From a checkpoint of a small transformer trained on Wikipedia: 6 heads of 64, 4970 steps.
Each number is 128 + 24 x the weight over its row's rms, rounded and kept within 0 to 255. Layers, rows and columns count from 0. Numbers have three digits each. The size before them is the row's rms in percent of the matrix's.

# layer 3 MLP up, 1536x384, rms 0.128, rows 585-656, columns 64-127
109:148127109136186131107107104122115136103138132079133128139153124167112142155103141137162136127113121190144144084159102150139165132140097130173080146121174159125135136143181119184136123154161121
100:116108155114138111151184144127107148138150133068141105124108081141146115110125074139147136128121157158122128147125096132129140118140088144144162172099149105127156128207153110083139134126162138
096:177148076142105123148091133112125133147120151166096180095149142094087122150150117116139123134105141125126139165104115126134136138095138168150144105117110073131162106112096111105104140152105128
096:125172159099131107088125117105098182120105097130098136114164161139172096099103116133167138144118099064153108161113155148132151126127104157148172128141097105137119126118075126123150132098125151
081:118110126158111107080115177144084137145116128175134118141142101121152128112097085070161134116112112113115129117120148136183140099104185141131136136114160116144154146119163123110131100140143122
102:159120129115097175143109116116080120141085099164094130086119126138063189102149114174129166134129126143125152121119102138109159135135086100133120136117121197142123107105164159121172143137144145
101:123159131119096159174154117144131120138101159137164099143148139151152142141107122164145144125147148105120124092152145119178163149118105136094109121151117115125118108085152127149110154161168148
105:104108093105127105172125148146146138126108133147124137153105151144123132135095144115133137127113101092090149141125117151148173145144154118111104124120148162070171118121105143143103164134106191
092:124149134138188122097154136121086090125136136122183121122132118114128110147131130097092095088093138120139128146139129128132119119171103141113182080116120113113138139106129157136156112149098179
105:146121136113126125143122152165091170138126128153117115124151115130134130145128143181078156126080113125151111143123116126126148141098150157125147141050107168119146106111112142164134161078170095
108:111125152152178110097108105171112142097130119157132121137127159092066146128140145115133171125144129140159164135102140166108156115133176120180100159120110104146131125164150110118144096109099150
105:134129142142089121133111067177132084108152104136086120146163123114120143126196119147141149079122105109123147119133140121134108105110142141198118137095153146122099172120092106146115082116184126
094:137103138171120104152094118181099166186137155125176169125116119110123094119134120141087143134114104134141136153121092120137108134168147127094134098143082135140095143132114117081126137105109179
102:147126143164113110132162158154133119113161125119135108127143126130177122133115158094162139127169147116119145163158138095069123156078087111166102114125136167127118160083132130117111158160111123
097:145124155129123105095168109133107137175102140103127127103153149161104105137137112143145146126078096162103120126143127136118178154087092109119105100149119159097170102153151148132109147145135098
098:097131139120116144093123104071142113087153161141140123067113120133132113104137094161103149186132157115146131153117068111083122127157104164119102165130084131162111100137133127117148149109127140
108:127134120147184144114116109172176111102123135207136100141136124096125079164144133155106128133131114132110131103103127137149143140118093137112143079174138130141150140119129155103117140131115114
100:122171177124104120120113113095117124143119081165122139113115140109143142163101125137145166105134113145124129112130159124132144102110149139165125085089109132114122117149155156135121139127123116
099:132151171114124113143100173134147152146118116108125182112124118140129122119134134117162148120149162125091123126113153131117121124129140160106136126136134121130181134096156167148154152126124126
103:126147128167140139118102137080120146100116126125102091110128143096149126137128122126144148171159124114131171123130157119089125162104153160113157131138190145176170147162101160136120140141149141
096:156145150144144131136094103139156082105144140105138117132144187167175077117215105115117144084092165129144148145132107131104122162135141154128124152139134119134149106138123131064081122123146112
099:117080131093132158115070128122105120119131098130110132088114175128080114155140125133114128100085167130119152153123127082123149158116121141144170132102128151096130128101115155133109137116125066
100:153094114141128155123166160153163163155152156129104103086135145098151114131148119120130131131178186182134125102154136155110132163142132146110105126146139162156110118105135150110153136116132176
106:106103157125104103124085075143162100159157123118067099121151154138108112122117128114152161127161109151125077108161105137102124115118136106124141146090146105136144108157103147147130136122104109
094:133122143179129118116066110108147070107160134146141116129098129108157101151110133111129097108080147127172148134096129132142127179130130164114148106087134146133143120146140143112125141142116121
098:149123104211097091133119103157125098119130121161133112124136106124144117116162127144065126131112101146100072154124125173082126113128117163119125118161101177129157120128116178140145144138165142
103:125086102085114107151128132158116127142136072120151141150131106086091114100151126191092114132122133139113095156109152139126115142137108117139125167127135138103141160100092163115120120135076108
111:080108124128100173091098119075121131169130112093116125139144122133125097161121101135146119170132183118172123105127137169145142123099106154151157166134160149138180146115121152159143115135123154
102:116158141115067081165084106097128136108111185143189162117141126154143092124099133168120106117167094106124131118138161145149142158118148145159124116183129151135134112122106166111099077124117141
103:131125109198161096144161112113158150139161126133119143145141125117148113125138102131081079154108075161127140104104149120143112087102091142107136145144147115107166091129130168142152134111126143
103:130165142100143125136115144124142137173093148116147093131065129076098130177143129119117106177106139130088113072122100073142191165164090111116149149158114133111148106112158127116128112125114173
093:116077115179082106104138164120115122150134090113112081145103151123159090121201109145100112128147147143172133144093132092116144122107145095129107129139142113124144140140137151106135181152128135
094:108102141120121119113109103085156182130143116155152123153113139098146088075097164135146126103130166166130118156133163167133110141136144193128114077131126111126095126132089139111154130115120122
094:169150132098089135139126110135151103128123134127108141086143157089109176134161114113126121129099161128094132122118105117137176157104117129101103138163146120126132149147120159125142097116146135
099:144131116127165149120100196158130081122136109130139105146130163134140101102172129109129122157125149125103111136118159142126163113129118104173149077122130114146150099114133115101099092118099127
104:149159134110127152154114137119111116170153126119125111098155128127164138126153156079125128113110145097131111098149117118117151137111148137154076107135105156141145138132098134146160127133152127
102:112144126163123174139134113149139153099120184108105138109112139114141145114099127112157149087134159104134122084161112129133142123116132131155127115146100119104104168133161129114125126129137151
104:115130089119094148128110146140115129103077113118135171103136101154111135141112120108119113127131153120085140169165120107110133160100136107107138125112171125093160139136074133147140175121149129
110:126151143154157132155117097130136092131129181119128148101125157110142123145113122136109189058157127112123127115127127119165147145079155108137129111156130149115120117053123118121140115109165100
096:180134152111145139143126109164149108137122143111164132102122111075177130167138075096146134147107160131120107140127125123121116145166136120140159164136158105089147134110084113143116119120122138
104:118148148169160117122119156129133092182134129208119155112084132071153132072142151108073146135148115129176112115121117128133108142151137141144127157124129132139137153101170197154134096124126110
106:074139173167122128132061097137138145163104157092142151110140104135127113155124144121160152143143164146139130139169097127146170111090110169136162129090143150125168144153108148120119119119124113
100:122158117162114142107124095134115128092134094116122106120150105136094126168125134158104106156118103184137128143099107150138113136084124136090180098150149135133130136112134172128160085120138151
100:163127162106102135115116149151176118082110106106167063158116148120136084094139094113191111141112106193131152129140150134104067124128168112094111144128115102132117126139145136113067113146119128
101:122092091141165166153151128089125136139164050130149122102080150120122059099086115143112128145154154142091117188156148125089116147105161129145147124141121124117129134089077120125142163133128155
104:140127134125100122162142092115155095134117174141143137150101162119078093099152094096110121139178107088137173123190177139112110127117136088109112108146124162126129116145136123132142098160087138
101:155098100129161117143095109128121131162123139155170156151091116107139124068125100165135132145130149111151138077122111134154142126130127123084173149108160099126129122138181096128096103201152105
094:187114127124150160114143091141135144147127117110137166098113132190083112144157135137137137132136091082108126096100114115112152126162157152143149083137138099125104128130140142125131135117174105
110:164132109115146102084117131117098116117137155112133160111097107126133075118101145100147085086136132116127177143140128140157102155119161113123132116158147131124090169141132122159140070126125163
101:152136142165128163098128114145167148112113152129065129124139090109109098099149158153167089136142148134062145131143165127095143091107138128119138130104134162134109131123099158127129114191136097
095:192146104124135104151159111105095114103145158112139119135158096137102168125115120184172149115098174105134147145143118142164116172072109143123180134118138126108115106145129140133129135114141146
103:123131118125143146134131127172161124155115122087118127140140133094123108145136092118152124148116107131107114135098172071107166053117118161142122120141103105109139151124100114149131137170118134
099:137143145126118117168100157127085122138146120150167156120135117158102104115115104153161148099138112110161123124140128136191141165123081137120093150160122141133117133126111118134150116141105117
099:127123137120110110139108135142113107137113137132133117155114129123129112052164128105144149127178153097090095132118130125132161116136163118113088090126068200066117118119187120098107166139123098
108:126119118120159075148154132135138142129127149072162119115139122107136123104161142139149106133187110100161126180093161143136101095137178131162107125097110184164126146126154151136091102104139218
100:109133126157119158142127154106121106129096161184125146128165155103089154123150109124195156158130146097109130157136156147131155135131123118108149110089171162154137151127171141117091148120094153
102:155125163102148143140120158117095170135138160146133182113144139160110111162062131145137175101104106138102138135131121115160131144175114120097144126145194140114127134140090133131180120168106102
101:114117084173136165136105153109141134131099117084179138119157111139144102098135114146134105130124111123108124134162140115127116126129158079090113130153142143122121116110163115169118161140180102
103:120148158084148154116105150150126154078136114137178140129123145132093146115139151097130132101168148148142109097085184109155128126131131189140130095115152108141159126132116156161118099123110182
096:152126132148124097109090165121148135140106090121131173100167137143109123143094116119181107087151137135137149104103098097123152090163133078103107130092146160104144143100110158158171132110149142
102:186150140120123112101117123117115130149151128106140122139119147160119088100108121129158150144139137131119102158094120166161134142116156135130095164150115108129135137111088139122167104152124158
097:086124181128100127104144149137103100144148133150118090108145165101154146132157131122129141184125125085144139134147117111166167135122086179129069110091146138150141137104165086097126154132135066
098:105173132105156192133157146141186093136140113123132128109109143128109143153096109163082150132079130141114098122147115098139138142111140091104112107111178160116132151119099167176132123172099133
089:112202130141120140162171117116098136119072170102104132110138126159107152130110097129126124123134160138178123124124165123170123133139148147121127137109147149093101098116124127136160117135137132
099:166115144090103111134165130112131135119166101141142129108110110089169100153140149122111188098123135126123130096123122104119121116141128111135144160097090157131099110114136177129145099124090133
101:114135119083117128139148145091080138124103151129106133158121126152111146090112138141161168162112128140126103140088126161109134084105152144109162100158134122109142130152121128138138125128176128
103:169141134154085144140096143146138152150120137141131148132149113110164066107086118111102121120091144134139142123120148112086147140125133124142183128101135106137184103105119127141158163090149128
103:152152166120175174131178169161128143129191116123091152114132129143137156138149117151139135126132179122129142134141137102120117113138136106094154146163160118138123112092146142146179162145138102
099:151115117133144130133137114122112170164117129134149186128108166126116133139127103132105118118162137109119144104142158113133155141141147107085146138155131131112107133118138115099135129113079166
105:130149130123123157164127095149157104108152133100098130124093117137121151211093202139133123117125100150150085122112120129106122148140122123123168145123104144134148077155108071144118127149184120
097:120110159077119097142119116113181111108099125151110138141151158127131115127129114211109095089149135107111154131121132149094114136139136163162127137138120125125120113116130175127112071132136142
107:124150109124130113122150130117137120149131139103115146118143144100095152125160095109140150140135090126130145109095113153146105161107107120115098131129113083093161105129129137161129153131134104
# layer 3 MLP down (transposed), 1536x384, rms 0.12, rows 585-655, columns 64-127
100:135147146156136151149094158118105105142147146078096136183113126114103113141145086102100089136132132127149136069134116110161152093130132120102133076172164174178102116104095106132153134151139145
099:139192144122174090110132125128108091109148088084113126134160100114132091161145118117074075111107139161095145134152136150118155131106134096150089069135127119121134141104129099144104120135109117
104:144118137134147083110104134145073109131134168121147143156109160082147138096152145120105146152126090134131104162146124100137101131106145107151123151112136138092134117121101094140129096124112106
098:119139141137144128158123137142117165107124060140128152128154096124155134134120113125151093170107099140135182147114141113118148152132138141140123139124177141079114140126131111143096103153107101
073:108153116120186121164123090105147114131176166129100103130124158127124124130143149082119094119132156169119117154132117117074118116157088113110123130143118141074118105105118136134155156143113164
107:106125107190160148134148128165134108107153140127114138116117182139138099191128159123175163163138116067135082132155122139173096132116149161105155145160137111101069119105125100110104132126125125
104:135084116100151105128085170125133133149135084171129104144088160117119127096136126147124130090143128109162136136136127139140121114133106091115107152114118113120076138131138145132091110129102090
105:136111132130146191156137136172131124132132145115146111126162154097149135108180098109185145130099128111163116115149127078162145136111155128123119132149122103118137172081131104132103112124098169
096:106128162147146163135162162141115153078113086100179134136124147148144109170131121130060142131189151104105125104138080140151119125129103114153111129152109132145143145122144125147097123150143087
098:090092106142106087087115152118116119139114121141122114122125141120141137065157121158125118134130112170118151150110146124119105141147139159155159117106134129156162120146162149119089105123144087
101:147107119122127150203124144147104103153074112127161141141121088116124095141147159086142143159138089145135146164151112167117144135098093132160108177096132130128117118113101133145105153140123144
098:117144139144171122116139159118187206124143169142143177096133087128150123149124126104149097134137137113125143102141132085155140129134107101145120106104123117149173165114129143087081151116127084
101:099173134090093080159129149171126133124085163093144145161116111096132160121108143120137114129142143150122127120133152142111160095114112127159088093104107136163152193153133144162136112101171127
094:136099121137148120127114114144119133085112156168100106156091095152130161119096148193137149105104100148158138103126130132147119128140122102118109117147134116105115125115092102157173082119096134
103:129129152119187105141149089143167151137111109128110121121125110107169135118162186107129149158106117120139138120142104094080210099098144092101099114150132153115117125138125119090104106116134080
105:143144158125112102139078139138142132097126187107144138130163178148134100148164137176124149122149131167111131114150123127184160126164116094107162146116105088128138100136114176162143163128112127
105:136101134100114135132119133100078065138126175118130129111121123117119110110087103130129127114149116109086159152123183128127119165151133104118139127120120093188127113100104142099140129154084115
104:173108131154125116144138169085135147140110162142129094135104109161085090152128198100164130149116119155126163125111140104117120149126103124145143111122137148153113146172168080092146153122120123
104:113087118111119111139130181143143095129148086188109104087127119147105117139162134119141150151148140175117118159110143121111163095120136136124136092134126095144084131134107166130121124105098119
109:122137127116113099125090115174178123118136142146149149105087120127162127093102119096088107139149095140130111166097152165125111157122147147125111143142108174142177112106150159098149133139090105
101:170141163136142108135152132137111164142070102129135119122102105150134164119113108125114123140161151118146111130127111094121116122140141162168129179165137102096117146064111124134163160126150128
097:135205142136129143085154102107103106183145150117137114081173142113171137148142154111142148137126084119123113137133111105090079122087158095122159088166121171128140157101103138156101153103152127
104:145099121114136155101153129156137138111120158098168094087104120146065149163100130094144114120114167128093144126108128116105139123100123142131092107160120149112102128132148141130154127115142133
101:107085114134111163121103112146166139130101154140126111172115116145107104147132102199136125111122136123176121134097150129099095123123134145125132105190130123137130133108108117146147140115135162
100:142125152125167147149158091142139149123105077105168143138057110173127103141129071092118120166160104081104126097121142144101144128153135138097093113107147178167138113154146185112088141113132112
095:084103192136131124133144145159106149168123127093116138108122101112032151161159137148153131161129129104151129108110104158121127142147144105107134101082126076108166133168102154136064122147106113
099:147114120158146132114110126102119123084094146131100148107145107140115110140119122095164161151081127105141127100098130098159135182173131178112112132098149110145133152153135108139068165113118135
113:109114134145121118117117094159105161135087155106130078124107091152108142128141151171163138120109143139135138137151139114140089100098144113098144146134130195133130089151137115158112126131138100
094:184150167131137203131152184126085132151143109147172109138127165141160137127153148117145134124128087122162112113124129120119073073146108162156143147146149120105135129137160152105138130111152136
102:115130111130105107128171121132128130110119111136142106134139141102117140111138121123111156154132124140182164151130104110151138145098168139091111115108101105110103125135149155111166084110152105
102:114208092093149117104118110152145187096162125109164148101128127152159113129064109099142179123086173171145126160164144169129093146178110138148134113098132136100173144138114092112164125119163140
097:167103164099134152106144160108100106153150144114116095146150115138141074176088163106125118157116117093124108127129136132136144123094138121132140142089123126155134128111109129119110104105108158
098:130121146110114093098121149135170127117166144123093112150080131131159155130156138167156122145147146149149072097158141143117137149134116163131136136115124132141121128143115132147143134106129132
102:116126126127106102111111162118090141094133149100131123116154099113155115166122140127137093117144118153142135099131132100133132121094160135081115155122182194106129169114070140136094113140095107
104:125126130145103145157103137156105140088156108132150124119156159184068166174137176139121135109110104084104134118113124109148120158138139114135142132121094120135117117123150144130104135140128105
100:095103151138156140092189130117143159107123152155163125095089089155117134126143094102129125116112155144133164123145121126136110101154101103170116100138096130114101133127157078120135146134113154
102:163096139163145121116123147110153162141115095138142131108142110138126132132151118080126107100154162137121095109109140143133137155112137123118129117163147106169081110073161087130118093107111147
104:141159110149134136099122118155103155146143084156090177138161112121140166131142103092154133138145151158158125094138135181126162131136115165143125098127132178145143144079116132144123147125083118
108:097168132131109128132130124128148113185147106107090149112188092153125109176146120113152101157131131112102121131157116119122124131126121117130136116131111167119118125142118162128139110070091145
101:167145144132108149124130143106150121090141094114145122140105160139152114131143101118138089142140123156140151128108144125142131113105129147121164118141182118127129068109168136113145119130135145
108:148121133106124091105139115128115094097153077141141113127129115117137124145099146113087120124130120112128159146100147113169151115139078167188159121150113147133125110093107163133176115111099076
105:090119093169133133144182117173136121135132102141173114129129128136131139102150125097120102112110132132143121138088084145123171140076099153147128117131177119147122135114137090140103101159112128
099:120126124123101121138111116136152151111114150151129144145112170122143147124132089072107131166130147126140150162130126160099156081146096138129122110148136120125093098159122164138156153108128090
105:084129108118088104094141144135124090117146136111142141117130145130090113161136110147130130140119174110120154177151142130114142121128141147123108177137105080169125133174117137102120103166115142
101:140124150138146181133132098144104140128155133107130138113135169136108161147072106146094156127123105070109152119110144170086131059165094113143096155138145172141148157161131148077155139119156093
101:100125100117123122108144157118149122112106149111157148141148115148148152138156110134149091157166131132121119196119119121165174141107150129142116111086159117115124060128136136107133121133099117
098:124195123131101109127116090153138106150119082135168116166100167088121129175113129115194159096137131149093123167126103146077102123139120112086170116153114178136097154106112151116127133099100121
092:114159145136105135191097142178119142156106118133132149165151121111154146129161129140119127141115140113141120137122156113104128115131119141166110152152137136160160104145129137108099138154117126
101:144154099132123166114147166137170139101117119098140106121100150068102126088145141127100148195114104113140076165137119105154123163179117175154092122113171185112166142135134158113107139148159153
100:163166108149130106123134120161126160160144113154078113111115111126098091096107119122119122152080094120192133138115100090096136101144156107109105165164144152150126139050092141167119121128118153
094:092159111103091109142113125137138113132101101155140129106136157137164105128147153122138105107132128128133166117145140099110136098113100115157089130118141170109102118139129133106208078148113124
099:092158156111137122092096089109099154107139146085133112113103123131077102129110111132159117130089144135137136140088145124102124134131144153102134128136130131159127172111130140136098120121106102
104:109103138115115137088114121129135136116135159142105148140140118140147131136114137121140157116157145132141093153116111096142114149134122131089102210136145133144134154128157110101081128103155130
100:097160115107117146135108102146141146157149135127168117118123167142161122139110127103123137121146144143140137154113093121128113110131133189125129109118135137124153122128075113129150126138117108
104:124118144115109089073096178149162062160109121130196144143097114092138132143111123140121138100160150099113110136136140134106141091104145164116185107166105109132122058137147102083154144162116134
101:148116104129119121144122099112141102128116122140132130119111165182127139073114141138104121105144134107107161121125098103123140147094132105144123129148072132156119143105125126110117086127122102
104:127136116092089087136091119129128097128118138137099102134140134107128102138096151124110109147146156130120135136132152116128094105135131070116124141145123136134129162147079114090124205113116118
101:147128082153109117112150122118151141116194120121108152113158094121132102123122104146154137120076122109115104143120085132140122121186114129117110189094187106150106137111096120123098136133130124
104:090145126155120154116137102143090062170179119090129102088135152144129139136124131129110143085122148124153149141154109105140108121116156114129144068187118187110120168142133121085117105161086124
102:129111122135104150113125165132097117136146137167154121142147166123146125116117078158156136146131097104112125139144145102154091157125152133138121153114107137145105163131115118108108142105117098
099:124128082127113111144077120152138168151112090122127175111090132107129139139104131119124152149100165148132127131084146136160135123165164110177108116154113119126147108147133119114111089160146109
100:143175091073116132140115085076112148155117113132130151153132097123135131144143125121098119082118153173135150126106144116097107127117142125085132089118085166125111096124134118155136138121092143
098:107162116153059127093172145136171099145146133162140118156132090129131166131123150146131092119146107130143113092137086128115115129147121163124128108165137100144124152159159096097096140159111122
091:098102148135113130123106143138134142092140119110170118138134098140152163159134122176101177176139101128092161166125141124082122123144118111163104094149123128159152113160127173052105137127091085
105:091129104178124136115113091165118137134118098129128125144126161146128102104121087123148120099128119138114150123123139109133138128155130135103138149122110135185097095103136115112155114134120136
100:089141126094113102120094128130123157151116141151120137142088136084156137128143080194118115102133096123125112127133128093110176155160136159154099193093098115144135120084139079101101131123147120
096:163179154112154160109128112106148126173115113091116124133116117114146110168138181162138124146153112166128150167150115096136159121123121148145136140138151123149160115132138134154133088141121094
101:172129119141131093132127156083084080121097122102152115166151146121137114082124110168147150126073129159157149162157114144135111102129103091150162147127123101131162129115135092109114139125174156
103:128160133154114097152142122125115103137137161114099159101153117109088114104117127145075166128130096138151118135116128137092105091178164082146090192117116118123130155113159116092168125129121105
102:122101167111160130143141141161148091136153114119154100136122142105072122148112136108094127172097054127130143127119098151102124141116158119104118129126127129101109136159099137167158120138116100
101:159136124104124110113108162103103097113108129107135077126157099149101117148163092103098129098112116173091124149100131076136117111121129146128158134120112150149177149108086130152109097144098122
# layer 3 MLP gate, 1536x384, rms 0.122, rows 586-656, columns 64-127
105:120134115158140151137148134157153073103114154112127101196136125098104123167114150117105136138104163129119101142121109154116155101139127129095153117158101100133128129151162150087143143133134166
098:147137136127116122125146144106154079127122145116154156134112106164115103125118148159142138127149181137088173130153090134142162086115080142071127162127124139168117117120097114137106120144106132
098:143151126179180119115137138094165162124118153129112141106145121112111149127119122146145126142153127111119053126116131141156134095137159110116148092124142140119156141155098162120181158114118151
078:122142130153131102103132115174147120141159150120109155134114146139104122125143126176118124078160113164134157134116122132097111125115145123171119114136097090151179129163119149131111120105099142
106:113075090144126159157125116149126151104111088122094147114139127080113167065130167116125153116136132167103110114146098102125169099140074102139103146094130135152132092112100152140139127144116151
105:097112159108121167089093138118160127118133116131154075158157116157143118124132096098124190144151109138150162131125112112108126146127162122123114115182138147095137138101106106077156139151142131
103:095137166128135119159093117119114121123072140147140112162087095117118143093147190133164147206154169137098131157113096098131117130109120127158177132101113085132149132128136117136165119129083100
094:157135142125111121171127101104132157131116113128097127145129124096145174074146145112143118165104155127142100154166156151100132125140117125074118142098155153162155149132161085145119133156127133
101:177110205165137100111144124122107096106115165134144152160074101147114122165136165195138150128120150159101143153174140072100127127110143167107160138077131158157111115166142160140116132168142123
104:107135152162138131093097133060135152128121152123158161065085143114095146121087097134112116174118109169089154116072149174098098155125161067139147136158132120130132120165123123125163154140127116
101:122118129141119162139132163139120125157136108101129151115136139125115126140180158167108130140098123115125112090141143172137135101151095145097109139145145132148155122158128120123119103143108113
096:129110133172077148160140133134131125095129114173101137136140083161129139114158112156128115188145089119129100110139147091119098155094119145131125132117124127073115114141141109089150137146101117
104:149117096126152129115146097106089097112115159100093142156091123126083115127140137136118130152085130161146179114159125121133144116138133101103099107164102097136118144099110153168155093087125093
098:111107154129105147115107090152101141109104149116109136095107144110136104135100125145171136135129155108132092111164113112152153139153106075148117118158065095113114167135137173145134139135108104
104:144123144144155122124163124147140123150134088099168128125060139139193115123117130117141174127133121115114198140068162129078121138135148084135161123140150159078139141132139125079088125141140149
102:127099162102137123135153144130137140117130131095119085097108098115107148134138148130090128156136141125118063118159130104163123079101161130141147109116125116112106143119173093116101151155106121
102:115119112109078111125153115103105126124103166111093149096125086122127119148090110148118147145131122112138130169119142134157119101139117082123101099109096081148121179124122142160155174138101088
099:115114120157127118138135145139146091140120114164148137110151175108133103070119143125162047140131112148136105081143175119155166116150093156096094110107097081152109131134109079106123079132110102
098:174133123161084118147143090091149169114155092153114161096129119112127107119133094123169099093161146121138153108121111132137102149147111094155143170112145150189126139138114126126125136128090118
107:111154113106141108112093110125122081136148128149083100160133140122145120078168159153140140097101157090122133114173098135122149112125130096136122091117125103135164108147131100120104071119143123
094:098125104122105136136108092117066188138118120109096121152092137108126146175126135091123143107157091156094128091136162115113161127118135148144112141082121104141176159171148129100097119149120141
100:151125116148113128155165130124152094141132150134131106152126165150121122087159131101115144095119142135074101085114119168150115106105142163124107105120120130154105151120083117131121120140123119
100:107132160083158109122151112116136129111125118119081146132121087104132131143176131141156127076140168134127134116161122161103141122136094115131101146166105071105112133114167077156087131111095114
101:152168142124115167074150101131109140137114100165097137142151143104143150107104103183096178125143091143121138123154149161118131081119121119115112141125115109171075120128091167161140120145146125
092:168152127176100091116143153091107116124122137143098150130115123153139124092122122131100067157133097120115123157092141117157132086128109155112108100108110151133076170113129065178178137108142103
100:103166165149109108188132128125131153127120163104177145136133156129095105112120174133137145110153159171106115089049110139133113139137187155142142115149103158134147129147152182157084113085144130
109:139173122137081138131120146090151096146178112155101115119140131119137120144151138134117128139080146096119132113094170096132122100098152152151108145154135098162136119099169080165172126158158115
100:105107132102135093129101114162140146134157103079115142152160172167129116134120141117116127108120093155134127187137132183122120115152158157124112116159137110135175134120125116083128119086123123
097:152116130130141135132160157127096133117110102124146116125098119157114156117106115146107144138128104113124148134103128152089104132172133152159129101105098150134126166154160090136088133119117116
101:077117174093122105146112090173123136124149108151109112086140141138090080124167121115094118132120182146137153147132154114108114140124104190163079116124118132136117145146146107123133142107108100
096:106141108135103160111148129107112180082110127091157123139153095138100140153088147117118135169116128133126120134162107140123177107181084141130148150124133103146144098148150152139101074155148153
095:091104134124135141107156142114138105123120137124120149139177103142142144138146112099138128135144128144126163102154127131077153095127126106118159124151110141116145149124104129142108129123152094
098:097140161107138135178144115157142126142146099083133163087108112125136162136121111106118128144128128128076133161120098118135142124132185144149097131115139095151104144179144150143153130109125163
098:148150110069132088139141101105138112116127141134142153093124137084092124123146116134148133112106122161117124062113117118121102122153107125106129155093090111131143125186107139146122149138150118
099:133152158117125136133144145088085084121151168111096125115127127096133128138153115129122107079068132150084115178154133119129141133151184103123115109141066139112122144140119105182110120140105126
106:122131095103135135172158096123131165129152184100060138135130145089161155135130086136080127095168082146109164111129075111153113145103116043150134114077119116126157156151128111138117163137099102
102:098114155107125103137157170124134157129198096141102086127150092099150143102152150151137076112141153082134117139140164124134102085136094136124144079160118133176139169137140116158104103141135116
111:096148115142135112134113171133116190146143094107135101157122131155116122128176131147154135165177131124127104108113079095140130115096143129125148149165105112181107126135136132132118137118144135
096:143100156161152123135141138093153132111128096137106143097119143075111130137146099155154109141126142129156148117108108158089126099132131121161124098156158160135125092174116143144122165116101141
098:131152144098113079154147108086075125127145107100155141166121102145143146097130174143108135111137138174124125082142112155121087127153144145123122123114110165162147137095166092098113116138110174
100:153138160125169134131084121172144152141131168132130147153121096095112119166126134135145138147137136187118146113129094117163124097191116142107143136121153168136159124117136128121122072131146109
100:150108172111111143171127100113129134118116125136154092109119135103123118122126117167114155116119138092133152120123145136168131128096128146127137125113116142178177069142153144128156096180100146
102:153155131138122112122098104136126164126116166103125146130174137156106142041122136147116135126103147148111126123142101145101120110136180148134090098156139124120113163116114101119135156117133082
098:135157136093056151100126123094155115159113127164123153126140103114072133131169154109125100114141140155127135097140126119099118152125114128144148100132171131109120141138131135138099143130118163
104:123093175134161110121145175157158136105153078135117119167088074154123110143115132173119100131096123164138070161136080136144097123136103114144137154126110169156134136094165133109116161103166106
103:173090127081176091161129127104140089104136128116093117126089143094171099091138117163141148104127184128140164123113172166125153111147133108122172153164140107117160149129132071138112132149175129
095:170098128142102172121121104137135155139129086138139117103127135175118105118122145138181083181129100126117135136133151157108081116128129146139124172106089096141137148140136117082121148122126176
110:131176173132145111079127155099130129063136152134110123124139139123136122143118159114125122112134082150106176146096148141185116097108103185107166130130098119140151137158142122144127107119148127
093:123099134136110137125192118118146145147137110123121114161159090134128109076147146158142108124112135129121154109109185139139160172140115135107128148138134144123115150151167138156121157133122099
097:160126118119112134153085118116108122110161119163135148103114124124146120128100128156114096138130087123158125084157127161170138127097137103156151130117103169075117109149117131108159160110159156
099:111139137127120154127123090115150107125157150155142113136098129134139093121115136094132127124150126131110121179103156116084123111121150164120142074159162174161113166107129113135137114123132126
107:118127109126097125156132110119123132121131110116110110142110119115128153113175126137110114102099144130174165140154183139141153117147172134148181133096111120152139127128089099121143149139081164
100:131149184159113108138091159131146116144103155151122130095112111139153130071157151144088149126124134116112077099118107183127162162163087084133098101100115147117125170129172097134118191127149151
099:109160118148166097149167109103127138097160122101120088145193115077138099108134142153158101130122136122146131132102160189138092132110140133166113114140153144152126142068163133147131124087117155
100:167157117090091160175131082139116116160082126120106146125146084211124164058144123145113138133177128123117103139123162148115119153165108157161171146140130079116137135118133143146122176129121166
098:112103098095092115113074118136163120149125129132103124135120109119170147064145133104115113130157138119094123133094148150154139118102111129095131118064094124105101160100161111143143075113092127
093:097137070101174161080134122149159126146113103098135152118145108114146120121130103120090089110109107143146104132121106134137109110105114119070105149132120163087153134147165129145142161136127107
103:136098131141126082122121113165124150127139096123138106128159142165123130140129128130150148085129071141120115151113120164164100113140119111093104100107143134121141127130121162064159184131185116
099:079190099119139127116126115146149082142115168112139098130140167132094109110105122128082142136139111160147115142138168150156126126113104165146110130164170105151133128082148148144112133110113093
095:134165154135146145087168178106109090121146092135105077158126141123121127120143143094166141161128098125097161139147113110115133113078129120112128145125134093160087128166137143154110168107133092
096:113117129146074123144120180123113107139123123140167120134149124149109109178156151116149128131111072115146126133109125106136114138095096154086140084131147130090121142131129118136128137160119080
097:147158073122115117163150117146145105114135120116139132122109166112167169140098118124132136107123149119130139147126154138133121111172135153138110108128114144155116122139116119145147096114149163
090:118113107119149131103102130121090132115122134141139177133123109117113088128142180114173093101146179106135137125177115190115119099091112164139113137139133127141121113136113139173106086134133158
105:137104134094095090158125139181097117154137115101168124117094123139154134170133091104153113143165110096112178113107144139141109128120133125184141134144139119160098118090090110140129157167113116
096:131156139100081089123107090131109162155103148111136120096127175089152117145114123137118103123130095162124132135136108139105174155108122162108161154114124125168115115136135113117114151129109128
103:091141142148113087164125138122133107120127150145100111163104149119131121107140141140085099147130132102153131103148135138080086136142177142136076084173090136103127184133102112121138111115148167
106:151130111114118109131138160154146120153143098104121160139160105115101148141115119143110126096122081160154088109156173095103179135173145163108089097124141147118129142143098102110103106149103079
099:146170136121095129135128200152087106150157123105145153155129102149183126139114088118099140156148149146142103154130152131126110123132085155143144117116129136153095196169124118139131168118155120
104:164121099115111164095136122135124147149064102114113179105099072146096140082131126149128116105116135144123123139113140119124123145105157115117113146132154170154132119158150131132067123127169136
099:175141188123153081130105152096152129108142144165143160129110139110144128110112114147095112116132144144140104108126122178154108131137128142140115139145128117074111087147070187056127111165137160
099:148138169134142129146087100147118120115106096168167149119140126118078175147115137118169122118109130158123141145101145153134149144156123135112134144073098169142093122126144129139096116114121143